Part of a small language model's weights: biases, 546M tokens.
Each number is 50 + 12 x the weight over its row's rms, rounded and kept within 0 to 99. Layers, rows and columns count from 0. The size before them is the row's rms in percent of the matrix's.

# down: layer 9 MLP down (transposed), 1280x320, rms 0.112, rows 1094-1113, columns 0-79
# up: layer 9 MLP up, 1280x320, rms 0.102, rows 1095-1114, columns 0-79
down1094 098:37 50 65 61 38 42 19 42 54 55 61 41 46 62 39 32 48 42 43 78 48 17 48 66 59 78 70 43 39 44 51 58 57 34 57 54 38 48 45 49 62 58 52 59 50 40 56 53 47 28 61 50 44 46 37 50 43 42 58 73 53 42 63 33 67 35 48 37 50 40 62 53 59 50 44 36 54 55 42 49
up1095 098:67 52 55 48 51 51 32 49 41 66 36 29 53 74 43 41 73 28 44 19 26 43 68 52 65 51 35 65 50 56 46 40 68 73 47 48 52 28 36 45 26 61 48 47 47 20 54 43 48 48 67 46 56 46 47 55 34 54 50 68 58 61 75 54 75 30 54 56 50 39 22 63 52 29 64 62 62 33 42 70
down1095 100:31 62 28 42 55 53 38 53 47 44 41 41 43 50 58 40 33 53 37 56 59 62 57 39 40 45 66 46 66 39 62 55 54 42 49 57 43 50 40 55 34 74 35 42 60 45 53 53 37 59 41 74 49 38 38 62 35 43 51 60 39 37 50 62 36 31 48 48 44 58 71 28 71 62 49 77 39 48 65 52
up1096 104:53 51 66 63 48 51 46 40 53 43 54 46 28 65 52 40 40 43 71 71 46 64 52 58 67 45 44 69 31 46 36 62 53 62 75 47 71 50 50 58 37 50 32 53 41 75 50 68 82 43 45 36 43 43 59 52 50 48 79 42 45 25 70 32 43 65 26 54 47 59 66 54 44 34 50 75 59 50 47 35
down1096 100:39 41 37 47 70 42 43 49 65 50 60 40 40 74 52 52 52 47 61 69 57 50 65 43 48 57 64 57 53 40 50 48 48 65 50 50 39 56 54 64 47 46 59 55 55 39 47 60 66 23 50 51 53 69 63 27 45 52 56 49 53 46 71 46 37 58 66 48 77 57 70 36 56 61 53 41 76 73 69 21
up1097 099:40 50 61 70 49 44 36 51 44 49 59 37 27 62 35 36 43 48 51 63 61 59 48 34 30 53 75 66 67 52 70 62 21 25 61 32 58 38 64 55 68 41 60 33 52 47 58 42 42 45 56 37 69 53 56 68 50 48 50 57 53 37 33 52 55 56 45 53 51 47 65 47 30 56 78 58 52 46 52 67
down1097 095:58 44 40 24 46 41 55 65 48 65 28 51 45 50 29 31 56 58 52 35 47 41 30 40 37 55 66 46 40 72 53 41 54 84 36 42 44 52 60 59 65 38 29 49 48 53 54 59 81 51 35 41 54 43 53 35 17 53 49 53 42 40 75 48 55 30 60 53 55 61 53 59 61 47 40 48 45 52 58 31
up1098 094:19 58 40 50 56 23 44 46 71 57 63 75 49 50 62 56 41 51 62 42 58 55 39 53 81 54 45 48 62 44 59 48 45 51 44 54 43 64 45 48 58 50 55 43 58 47 33 50 60 34 43 46 55 45 49 51 29 78 44 52 57 23 41 53 41 32 27 70 65 52 45 63 56 27 67 48 48 37 49 32
down1098 092:50 46 67 55 42 59 29 45 47 52 47 55 49 55 50 49 44 46 35 53 40 40 63 47 45 64 36 57 39 53 36 52 42 69 44 45 69 31 54 58 53 38 32 51 65 43 62 52 66 67 61 40 54 55 59 62 46 13 71 62 67 42 65 56 46 55 75 46 53 58 57 38 46 75 34 70 56 39 31 68
up1099 100:57 61 34 50 42 56 44 44 33 56 29 32 63 60 58 32 28 37 27 57 33 31 66 57 38 49 61 53 38 28 63 51 34 52 47 51 54 47 44 45 33 44 59 51 38 52 48 60 43 47 57 36 70 48 61 79 57 71 48 43 49 50 56 43 83 53 37 49 48 65 58 48 19 62 68 32 55 49 65 62
down1099 097:51 32 60 64 61 38 51 50 47 37 48 36 57 40 42 78 58 55 71 56 45 67 64 52 40 58 41 52 49 42 37 49 59 44 54 65 54 53 49 66 63 44 65 46 59 47 64 22 70 50 60 48 64 54 64 48 35 55 62 63 35 15 42 59 51 43 40 52 69 54 65 28 53 40 62 58 43 37 48 53
up1100 100:51 36 25 50 49 34 36 50 46 58 45 60 53 44 34 47 38 58 56 57 52 43 33 44 49 55 63 57 60 85 49 57 44 25 50 55 49 42 51 57 70 64 52 34 54 41 31 74 75 53 53 59 45 57 21 61 38 43 53 29 42 72 46 58 60 42 81 59 65 32 49 65 75 64 44 51 56 31 56 63
down1100 103:52 54 67 52 57 46 68 46 50 48 66 34 56 66 55 44 49 45 42 58 43 58 51 71 71 43 53 57 51 58 41 43 38 57 40 31 35 57 66 29 81 25 44 52 57 64 50 45 59 55 49 30 63 53 78 63 46 38 48 68 67 48 55 75 33 20 52 33 21 38 30 38 34 50 47 67 56 57 26 46
up1101 101:41 26 27 37 44 59 45 86 66 49 27 44 30 37 29 42 51 55 63 56 56 43 32 46 28 38 52 53 58 54 68 52 58 47 46 56 60 69 34 54 30 55 33 42 60 46 73 44 63 41 56 37 80 51 39 51 49 47 61 57 24 63 64 55 50 52 57 54 29 43 75 51 62 59 35 33 29 36 52 49
down1101 101:56 50 66 49 53 54 39 42 20 64 61 59 52 53 57 52 43 44 30 57 60 38 37 49 60 42 69 62 59 45 40 55 37 35 82 46 40 45 35 76 35 54 35 54 40 43 47 29 45 67 49 52 31 32 59 27 40 50 20 47 64 50 48 39 72 57 55 55 58 42 29 41 26 34 36 60 53 58 43 62
up1102 095:51 46 57 33 52 60 31 44 49 39 56 64 35 75 62 44 48 62 36 62 50 65 32 26 37 57 61 61 32 65 57 39 50 67 52 31 44 64 33 66 64 55 53 61 41 31 57 49 63 66 49 20 50 50 68 56 42 60 48 44 63 44 60 69 41 41 52 31 42 51 44 48 59 46 29 42 46 31 63 50
down1102 113:55 42 64 55 45 48 56 77 50 50 49 57 41 81 32 54 55 51 51 45 24 52 48 81 47 59 46 37 41 44 62 61 65 53 44 61 43 49 43 53 55 43 50 61 19 80 46 41 53 40 53 49 58 64 61 60 46 49 38 43 63 53 63 42 40 71 41 50 43 52 31 41 43 29 51 44 78 48 69 54
up1103 093:43 49 38 66 59 41 43 55 36 46 55 59 54 27 53 44 50 52 45 45 57 29 33 17 45 60 50 51 73 52 48 55 20 40 74 73 59 39 57 56 58 41 45 53 70 50 71 79 30 42 58 46 53 58 52 68 53 46 63 64 47 40 37 53 50 54 42 48 18 65 47 51 53 50 55 48 73 33 74 59
down1103 096:50 33 64 42 50 43 77 52 69 54 44 61 58 24 51 31 55 67 65 49 31 37 39 65 57 44 31 59 56 56 44 58 60 73 39 42 38 47 62 65 67 27 45 50 53 45 72 38 72 53 58 42 51 42 59 53 49 52 43 43 62 58 52 37 48 42 43 49 61 47 45 71 39 45 70 68 80 50 28 45
up1104 100:42 40 62 59 49 62 34 55 53 61 37 31 57 45 46 50 16 39 73 66 51 53 47 64 63 49 61 49 61 36 47 46 38 46 54 58 47 54 62 34 71 65 46 64 33 45 34 82 30 39 34 41 53 57 67 47 54 22 61 35 56 58 65 83 33 68 25 27 44 52 51 74 43 59 32 44 50 51 44 39
down1104 091:38 35 37 48 43 34 50 36 38 48 45 36 41 49 56 48 68 53 22 20 46 58 43 38 33 39 55 52 55 47 74 41 70 62 47 17 46 43 34 54 42 44 66 28 48 62 52 43 54 53 48 59 39 52 49 60 44 77 50 65 44 58 43 55 49 36 30 41 66 43 38 47 43 29 48 29 64 55 40 56
up1105 100:50 63 51 68 62 49 63 34 38 48 69 43 34 52 54 64 69 50 54 40 34 48 62 37 39 38 41 43 59 55 43 46 59 50 41 53 47 68 35 23 38 66 19 48 73 34 79 47 54 62 42 37 32 55 45 55 58 52 79 12 66 66 48 56 32 45 53 71 56 52 58 54 50 67 33 45 63 51 49 78
down1105 098:48 59 47 19 41 62 58 77 31 36 50 46 52 62 74 45 43 45 46 42 43 61 64 48 46 63 56 50 49 44 46 52 67 49 62 68 35 33 64 45 54 51 27 33 59 52 39 67 48 46 46 65 47 27 49 61 31 67 71 56 59 36 64 64 68 40 47 37 40 40 49 59 43 55 64 44 53 38 42 21
up1106 097:52 48 31 35 32 35 50 60 58 22 33 57 67 40 33 68 56 47 55 31 36 14 43 26 37 41 57 33 51 44 79 49 56 47 57 51 57 41 76 64 55 45 55 55 49 54 50 57 54 37 47 65 52 50 57 44 50 54 65 24 66 55 48 59 58 57 24 53 41 48 62 33 52 68 39 44 56 31 53 53
down1106 098:63 68 65 37 44 60 50 52 73 83 50 36 18 63 49 43 35 33 50 58 61 55 49 45 64 41 47 39 39 49 65 56 69 67 51 41 51 69 39 52 72 31 56 50 44 48 70 52 54 66 50 50 41 64 43 38 55 51 39 67 57 57 40 53 43 54 50 66 64 48 28 48 38 56 60 60 43 46 54 55
up1107 099:50 50 43 56 45 48 61 66 52 44 42 58 40 51 29 54 69 43 60 57 21 59 45 54 53 40 39 22 37 45 51 38 62 52 55 33 62 46 61 51 46 41 48 46 42 64 60 41 50 64 44 05 46 45 48 46 45 49 64 47 39 29 73 50 54 52 77 70 59 61 52 66 59 52 53 39 64 55 43 53
down1107 092:48 30 57 63 59 60 47 50 51 56 70 41 50 41 58 38 45 47 56 51 73 58 53 44 45 50 55 56 62 28 41 40 66 51 45 53 46 47 56 46 71 44 63 49 58 38 66 55 37 41 09 56 38 56 48 54 66 39 32 54 71 79 43 66 37 43 58 56 59 38 33 62 36 55 59 24 44 43 45 56
up1108 100:53 66 39 35 49 50 51 57 58 62 45 54 61 70 53 38 75 25 45 50 56 41 50 52 63 44 50 65 60 68 52 53 42 48 54 32 66 40 59 54 42 27 55 55 33 63 60 57 41 54 27 38 56 74 43 54 64 51 48 35 40 50 36 66 52 50 39 43 51 34 39 55 52 50 53 57 41 46 34 31
down1108 107:48 66 62 64 40 50 39 51 48 45 32 53 46 39 48 53 39 54 27 49 52 66 53 53 42 45 62 42 54 67 56 63 44 57 34 50 41 59 51 53 63 57 67 47 53 44 62 74 48 67 45 57 51 53 46 59 45 59 31 30 66 66 54 65 64 49 60 41 52 41 53 57 60 40 63 52 39 47 35 59
up1109 096:60 57 35 62 52 46 56 36 40 47 33 49 62 37 52 57 44 36 28 56 47 44 42 75 56 47 48 40 63 73 24 59 64 50 56 30 56 50 41 23 37 53 35 54 64 49 70 44 71 38 54 61 46 32 48 56 85 57 56 64 39 50 42 37 70 39 35 63 44 56 27 38 63 50 35 45 55 46 40 50
down1109 098:64 46 68 61 45 53 59 59 45 54 53 69 47 74 50 54 55 66 53 43 62 45 60 47 39 37 46 45 45 63 54 32 41 51 40 35 57 52 40 39 27 50 39 38 39 60 38 67 37 51 45 40 52 60 43 66 36 62 45 47 41 63 51 64 51 44 49 48 47 34 61 48 55 67 49 41 45 21 41 32
up1110 093:36 42 57 45 59 60 57 42 33 52 56 58 52 21 46 58 36 56 51 55 43 36 62 49 56 31 47 60 52 49 56 50 51 46 66 32 56 64 54 44 38 59 58 57 31 66 29 44 64 47 33 57 38 55 48 47 53 44 35 72 46 44 51 48 38 80 45 62 54 43 45 66 70 50 56 51 79 61 41 32
down1110 101:54 60 57 55 46 45 42 70 58 52 65 27 50 60 24 65 50 44 32 47 56 37 53 34 53 51 68 54 38 61 75 56 51 56 54 45 53 49 62 45 58 50 43 58 37 53 50 46 46 62 28 38 39 70 57 59 75 37 57 62 49 63 56 35 64 50 44 61 53 60 61 26 33 49 42 66 43 31 56 82
up1111 097:60 75 59 51 34 40 50 69 46 49 43 34 44 41 36 53 52 34 39 50 41 41 73 53 60 46 34 57 60 55 50 61 50 70 68 24 33 56 53 24 58 59 41 48 43 41 30 52 38 72 52 54 36 42 58 52 53 73 49 35 37 59 59 26 41 66 64 23 50 39 38 63 64 44 49 60 64 47 55 50
down1111 111:69 47 41 62 46 65 40 48 58 62 40 57 58 33 24 33 37 26 53 58 58 56 82 58 44 38 51 63 46 65 58 71 54 67 46 54 45 64 47 58 83 74 41 67 48 67 39 44 49 60 47 38 46 57 39 63 58 45 60 59 48 38 41 24 31 55 40 60 60 61 41 76 50 68 50 42 25 54 44 32
up1112 103:71 50 42 62 48 41 57 53 49 38 67 53 57 45 45 66 43 51 62 44 41 53 73 62 66 56 51 43 40 63 38 41 48 62 35 63 48 34 47 46 37 52 50 62 46 58 51 36 54 34 68 52 67 48 56 53 47 71 63 65 38 32 43 56 31 48 72 40 34 53 61 38 29 86 41 67 39 53 35 43
down1112 097:57 58 52 35 72 46 81 55 69 60 49 42 49 57 49 28 58 71 42 56 61 57 53 46 28 72 45 57 52 54 58 46 58 46 34 48 67 43 42 20 65 58 63 56 55 45 51 53 29 38 69 50 42 48 56 57 49 57 67 42 52 41 55 19 28 71 43 54 44 50 18 69 45 55 34 38 53 42 37 53
up1113 102:43 59 55 43 50 60 49 56 36 45 40 44 32 45 56 57 43 36 54 47 40 68 27 43 30 49 44 37 50 35 37 53 40 62 45 37 34 35 32 44 61 33 63 48 38 41 46 47 33 68 67 46 67 41 60 36 47 49 61 47 33 64 55 51 51 43 79 52 54 71 39 41 27 50 36 50 42 33 24 64
down1113 094:51 33 46 54 58 69 56 49 63 42 54 58 48 41 46 54 35 44 47 62 67 48 49 56 54 51 52 40 55 65 58 68 57 43 61 33 70 71 67 57 71 58 39 34 63 28 59 44 67 43 62 52 39 56 55 52 31 54 42 68 39 81 39 41 68 56 44 49 60 64 48 52 35 27 36 62 50 43 54 43
up1114 108:38 60 59 56 62 52 33 75 77 54 39 55 56 44 52 48 31 33 34 46 44 47 29 37 59 34 44 43 39 62 36 51 52 40 48 37 63 54 46 42 38 61 41 42 59 65 64 33 59 59 61 41 65 73 44 36 50 46 41 41 65 38 20 67 59 53 64 41 65 27 63 28 61 43 40 44 49 45 48 70